config.yaml
n_layer: 15
n_head: 2
norm_eps: 1e-05
positions: "learned+rope"
rope_base: 10000.0
parallel_block: false
init: "trunc"
init_std_up: 0.0312
optimizer: "soap_variant"
beta2: 0.99
final_lr_fraction: 0.05
seq_len: 1024
train_tokens: 536900000
Each number is 50 + 12 x the weight over its row's rms, rounded and kept within 0 to 99. Layers, rows and columns count from 0. The size before them is the row's rms in percent of the matrix's.

# layer 11 MLP up, 1024x256, rms 0.142, rows 94-106, columns 128-255
096:45 47 52 68 44 47 66 41 41 50 65 54 51 54 61 38 32 32 55 53 47 33 57 62 64 62 56 35 61 78 49 44 38 60 61 75 59 30 39 64 72 65 47 31 56 49 45 50 44 53 37 77 40 46 40 69 37 62 34 39 52 46 47 62 34 45 32 40 46 74 49 42 36 40 51 51 36 35 52 51 51 65 43 64 70 37 47 44 40 34 57 60 54 56 59 43 44 59 55 63 53 52 68 51 38 52 53 67 44 40 67 50 48 46 62 42 35 45 38 47 44 32 56 46 49 33 57 67
105:58 55 29 39 45 66 50 32 40 15 60 30 67 55 62 78 68 37 60 46 38 49 38 55 65 64 39 49 62 45 55 62 32 21 43 53 57 60 38 39 55 47 38 58 53 21 42 60 58 50 41 49 28 43 77 70 64 43 50 42 66 59 34 42 21 58 71 55 57 39 51 40 73 40 27 51 40 57 65 46 46 35 64 34 48 56 57 63 59 54 42 40 62 49 56 46 53 65 65 49 35 48 41 42 44 43 18 61 44 46 44 48 63 48 55 48 64 44 50 39 39 44 55 63 57 50 57 58
098:44 59 31 32 49 59 31 53 83 47 44 58 47 58 63 15 30 36 21 50 50 51 46 54 51 22 63 38 62 65 61 42 48 49 61 45 63 31 54 47 41 57 58 39 73 43 51 56 35 47 55 48 46 58 44 44 72 35 59 59 60 61 62 41 25 41 34 40 75 31 56 56 70 41 35 43 57 41 53 28 54 51 56 44 66 37 63 55 64 55 49 41 46 58 44 55 47 33 41 42 51 45 64 51 14 58 31 42 30 31 48 62 54 44 32 45 60 55 42 54 74 52 59 44 46 33 43 60
094:64 43 47 69 47 46 82 45 46 40 31 58 62 39 70 47 29 56 51 68 30 40 42 63 59 58 55 36 58 54 31 57 58 45 38 70 77 51 49 41 36 48 37 53 47 28 68 57 37 41 64 62 49 50 57 42 57 56 27 41 23 52 30 47 63 24 36 54 34 59 62 49 48 55 64 44 44 28 49 59 42 45 66 55 48 56 47 60 58 37 38 43 45 54 47 33 45 55 44 47 20 52 56 68 49 70 49 58 61 71 34 45 38 46 52 58 60 51 50 53 50 63 57 47 66 69 68 36
104:48 66 73 41 59 48 52 56 52 48 35 30 41 44 40 35 57 60 63 28 40 61 56 28 30 60 40 52 52 53 46 33 37 19 34 48 41 47 47 47 50 40 53 47 57 48 62 56 61 73 50 55 51 38 57 55 51 65 59 39 48 48 44 72 86 45 54 59 56 42 32 56 50 55 43 40 41 61 54 43 51 46 66 31 39 32 56 39 29 31 30 55 37 57 52 65 53 64 48 36 56 48 64 25 60 55 52 43 61 65 49 55 40 61 62 61 63 58 73 40 55 53 57 35 43 64 32 37
094:36 62 70 44 57 65 61 54 52 48 46 73 34 70 22 27 47 51 38 56 62 58 57 25 70 58 40 44 62 66 45 25 60 51 64 83 59 67 33 49 59 34 61 48 71 73 36 48 72 47 47 55 41 54 28 51 65 44 52 62 58 56 72 54 57 57 41 51 52 64 44 64 62 54 44 49 48 58 57 40 49 47 42 58 69 62 62 51 46 60 58 54 59 47 38 60 40 36 56 43 53 52 52 47 44 30 68 51 31 49 50 84 66 48 54 40 29 42 61 18 43 43 45 54 41 43 63 48
108:41 55 46 19 33 45 47 50 50 53 52 53 54 48 61 15 56 43 53 56 56 64 35 40 65 49 45 65 60 39 61 41 61 65 48 36 33 53 52 48 51 39 63 55 51 39 34 35 52 67 70 48 45 48 51 47 62 39 55 32 26 52 53 57 37 35 41 52 52 70 52 62 57 25 64 37 75 52 55 41 54 57 69 50 44 66 38 78 48 40 68 70 50 34 45 61 79 57 56 62 33 63 44 76 46 45 43 50 74 52 37 50 21 38 45 39 50 57 52 67 48 54 39 46 53 77 50 50
100:48 39 68 55 62 67 54 39 46 12 54 65 45 56 46 59 52 41 54 30 32 71 65 46 85 68 40 57 69 55 63 50 46 65 70 47 59 41 57 32 52 53 44 64 64 41 45 60 58 50 45 42 67 37 39 65 57 46 28 47 48 58 48 66 70 45 41 61 59 33 43 56 44 56 69 58 52 53 50 52 38 58 69 46 56 68 39 37 62 48 52 40 48 39 50 42 54 53 60 40 57 43 24 55 60 49 50 31 65 45 31 21 41 56 57 52 44 64 75 45 52 56 59 67 46 49 34 60
096:54 58 48 41 57 47 43 35 49 32 66 52 32 45 75 58 58 90 65 42 46 49 39 43 55 51 22 52 55 53 49 43 42 60 39 55 62 46 47 54 37 49 49 31 48 38 34 60 62 57 44 49 54 62 43 52 56 47 40 50 50 55 59 58 61 35 54 43 64 59 56 41 52 43 38 81 62 63 66 47 59 38 58 52 42 64 56 68 67 61 80 53 34 46 37 48 39 49 54 68 41 57 57 52 49 47 42 32 50 54 68 70 43 68 40 65 43 53 59 39 57 50 47 78 62 72 40 37
096:46 49 77 41 50 34 65 52 73 72 44 53 62 43 47 63 61 50 68 16 69 58 46 43 31 60 53 36 70 67 67 44 41 84 64 43 38 45 47 42 57 46 25 38 44 47 49 52 55 28 46 49 49 60 57 49 79 44 32 52 28 36 63 50 42 50 28 25 50 44 57 35 56 27 44 54 39 30 69 55 56 41 52 41 49 39 31 57 44 52 37 56 26 39 65 49 50 30 47 67 46 54 34 36 38 56 55 53 45 52 54 51 38 58 48 35 37 48 46 34 49 43 59 49 37 59 59 45
101:25 59 44 52 29 60 41 41 40 40 59 62 51 45 47 37 82 49 57 18 50 40 59 56 65 39 62 63 30 56 44 66 49 52 68 41 65 59 80 41 55 44 58 39 48 55 57 57 67 52 70 34 47 35 26 44 53 30 66 59 60 49 35 66 52 44 34 51 57 42 44 74 54 49 28 56 46 50 61 81 61 28 53 48 52 69 55 37 66 48 43 28 47 35 55 41 58 42 64 58 51 68 67 62 73 69 53 43 57 43 38 35 65 43 51 46 55 57 49 29 58 37 50 45 44 25 52 50
095:43 70 60 65 25 64 65 44 52 49 78 43 39 49 51 40 59 46 36 79 56 46 50 42 65 41 49 81 55 64 43 41 44 37 46 35 56 45 75 39 39 34 50 60 58 58 55 59 66 11 47 63 47 62 51 64 57 54 56 66 46 50 43 48 53 67 34 55 62 61 37 52 51 55 55 56 65 56 38 50 57 50 61 56 66 77 35 60 51 55 49 58 67 74 61 45 51 50 46 26 56 37 68 45 48 49 33 48 40 50 45 55 67 46 35 38 51 42 36 46 41 51 38 50 63 35 60 33
102:73 57 58 44 34 53 48 80 47 54 14 37 41 65 64 52 56 60 44 55 46 71 36 48 52 59 48 38 44 38 49 73 50 44 54 55 64 24 57 59 45 47 49 60 63 59 33 40 63 38 36 50 43 24 51 59 47 28 61 52 67 63 30 63 64 51 40 24 41 43 49 53 43 38 44 44 56 47 74 60 65 55 44 63 37 36 43 50 42 31 23 48 51 74 67 49 42 55 42 54 43 40 66 41 61 56 50 53 36 66 47 61 35 64 31 27 53 69 44 43 68 48 44 56 43 51 43 48
# layer 11 MLP down (transposed), 1024x256, rms 0.149, rows 94-106, columns 128-255
094:53 53 42 53 64 70 40 60 63 33 48 64 37 55 41 65 50 41 56 42 51 60 64 60 41 68 47 55 66 64 52 31 38 35 56 49 50 60 29 44 57 46 53 64 41 46 67 35 49 30 44 71 50 26 65 43 44 53 58 72 64 56 46 49 49 54 61 57 48 65 47 48 66 61 46 67 47 41 63 52 46 57 44 45 62 55 37 32 45 45 33 40 27 59 57 22 71 42 51 44 40 22 47 60 58 49 44 47 68 60 69 42 72 67 39 54 48 65 80 54 31 58 47 40 44 48 52 40
112:25 39 53 43 34 55 74 63 33 32 64 40 47 53 43 35 39 41 62 22 46 60 49 43 54 25 44 59 39 36 57 60 55 60 53 48 45 50 35 56 37 59 47 58 45 41 50 57 39 60 62 51 32 21 69 67 49 42 49 35 39 41 50 54 35 42 55 63 61 56 43 59 47 46 49 29 36 54 47 65 50 70 60 51 54 62 32 56 65 37 66 70 36 43 74 29 46 57 73 28 50 62 57 76 50 45 50 45 54 50 69 52 46 60 48 49 60 55 48 35 41 45 39 79 67 45 50 42
095:49 49 48 57 44 49 59 53 12 50 65 63 54 52 73 59 58 35 46 44 44 62 69 63 54 51 32 39 58 59 33 69 55 49 54 52 47 47 75 55 51 54 49 74 65 43 37 37 46 28 49 30 63 73 29 49 45 41 65 40 60 45 58 44 50 46 44 55 28 61 46 41 49 29 48 73 30 72 47 39 51 50 61 35 52 53 37 63 48 57 59 65 39 67 43 51 33 28 53 64 61 46 47 53 40 35 42 61 48 43 35 51 44 39 42 52 58 57 52 43 32 27 26 68 44 33 53 60
091:42 57 59 46 42 44 49 63 37 44 52 34 39 45 45 64 35 48 65 75 46 30 43 33 37 31 53 59 49 64 62 35 47 61 43 57 41 49 56 56 48 78 68 33 49 43 55 48 26 44 40 50 58 40 59 51 49 44 66 41 50 49 66 32 39 72 43 50 74 48 60 44 29 67 32 66 42 51 55 25 57 49 42 44 45 51 61 17 60 56 38 60 49 53 65 32 39 48 46 54 56 50 56 55 64 57 68 58 42 61 60 46 14 40 27 41 61 48 52 59 42 49 58 58 50 29 62 44
090:32 41 29 52 60 61 20 45 33 45 67 86 49 39 52 54 40 35 44 63 50 48 59 49 74 46 43 51 35 45 61 74 57 55 65 58 52 57 40 37 45 59 24 47 43 70 44 39 43 52 52 52 35 47 53 51 43 44 30 35 47 44 54 38 40 60 27 50 52 54 60 44 55 55 46 40 53 51 56 53 59 60 23 44 65 54 43 44 68 39 42 56 45 51 55 43 55 60 49 53 42 42 58 57 51 48 78 18 47 19 46 56 53 66 53 54 34 52 20 54 41 64 24 37 64 60 58 42
087:47 72 44 46 59 44 52 47 39 46 42 55 51 50 70 48 34 60 79 47 44 75 53 55 56 56 39 49 55 63 52 60 43 29 45 43 45 47 66 61 57 52 48 58 61 38 38 44 30 51 60 45 37 47 48 80 55 64 55 52 80 29 45 60 52 41 53 53 32 46 56 59 35 35 51 58 46 75 55 66 53 41 57 48 54 46 56 35 53 54 26 46 32 70 88 68 64 67 57 46 41 53 53 53 58 49 40 47 37 65 50 44 42 62 59 50 38 50 47 65 60 59 53 69 50 60 58 36
104:62 59 40 63 47 49 49 54 36 64 42 57 56 63 58 42 56 36 51 43 30 49 22 49 47 46 46 65 70 49 61 57 30 65 53 42 32 52 29 54 44 63 62 56 33 56 40 56 41 75 53 52 45 56 33 45 68 54 52 45 63 59 53 56 45 64 41 33 28 39 38 42 52 53 55 36 42 56 51 53 37 56 52 50 55 70 57 41 53 61 50 50 29 44 30 67 43 45 34 48 51 56 33 41 48 83 40 79 60 44 53 36 48 47 64 43 63 73 46 58 43 68 61 64 62 56 41 31
102:56 82 41 46 36 24 17 20 46 54 64 60 54 40 48 40 43 42 46 49 40 53 44 58 55 46 49 35 34 34 38 56 49 50 17 48 57 58 59 48 62 53 73 45 45 57 66 59 44 48 53 57 27 65 52 45 52 49 65 20 56 57 46 65 47 35 34 62 45 39 47 50 48 59 34 53 37 59 40 46 46 42 46 68 55 47 33 55 49 22 37 50 50 56 54 54 68 48 66 73 55 56 63 59 57 70 33 35 52 57 52 39 38 55 74 44 64 46 55 34 47 52 71 30 68 48 71 66
095:46 45 70 62 53 57 70 49 30 35 44 59 46 68 50 60 53 64 44 56 56 47 49 62 67 40 50 59 43 57 53 54 48 49 47 70 53 30 51 50 64 47 64 57 39 61 53 53 38 45 48 44 38 40 65 22 54 55 32 50 56 55 54 56 56 41 79 50 48 41 47 41 48 56 67 43 50 57 58 61 64 64 57 37 37 61 43 54 53 59 41 45 50 24 71 50 21 72 55 49 40 44 39 57 73 46 37 49 73 45 58 48 59 46 36 46 43 25 59 82 71 36 48 71 56 50 49 52
095:69 49 36 71 41 64 60 34 46 63 36 36 40 69 38 68 41 41 55 80 47 57 62 46 43 50 57 40 35 63 26 48 42 38 42 43 51 39 54 52 38 51 53 69 53 59 48 45 57 64 53 56 57 74 68 44 30 34 56 48 52 49 40 68 65 66 64 43 65 97 55 49 51 51 62 48 45 52 31 46 45 49 52 92 48 75 66 43 72 62 49 56 37 66 25 54 46 78 39 53 46 53 36 50 73 61 36 74 64 60 37 54 40 56 46 52 42 45 49 58 34 61 55 45 59 43 45 42
101:43 39 65 73 57 69 58 28 57 44 35 33 45 53 70 45 16 52 62 67 51 50 41 31 44 38 69 58 49 51 47 60 46 43 40 58 50 49 36 45 64 52 55 59 67 49 70 44 42 32 56 61 52 61 49 61 40 73 62 54 29 40 49 39 63 37 76 68 69 57 41 39 35 35 48 45 48 47 61 55 58 73 74 40 36 41 55 64 49 52 28 62 54 35 51 36 68 47 50 54 45 43 48 47 38 35 37 42 54 74 36 49 29 37 70 32 50 48 59 60 47 49 38 42 32 48 45 67
087:46 50 27 44 73 27 63 66 44 54 36 37 61 57 39 62 45 35 58 31 61 68 63 55 33 58 57 44 45 46 52 60 46 85 42 65 53 38 31 75 65 43 41 58 56 43 61 42 51 61 52 58 67 50 41 36 38 81 49 47 37 46 63 62 58 55 54 52 34 52 52 51 56 51 53 28 56 44 51 70 56 57 51 56 28 29 60 65 39 46 44 50 52 29 56 68 51 45 58 71 39 70 46 66 37 67 36 56 61 64 37 46 34 66 37 51 68 57 62 64 78 56 62 53 32 46 45 46
098:56 35 29 52 41 59 55 40 54 39 59 44 37 64 56 46 62 57 59 60 57 62 42 76 64 47 35 50 36 45 55 29 46 62 40 44 40 44 75 33 52 36 37 72 45 41 33 46 46 53 48 52 26 50 31 56 52 50 50 53 37 31 56 42 71 43 63 50 40 31 78 51 46 60 45 54 42 49 44 41 40 65 42 61 68 49 47 41 61 25 35 71 56 57 43 53 40 32 09 38 49 52 56 32 55 56 65 65 49 47 44 54 32 53 72 53 49 49 54 46 53 46 17 68 47 37 19 48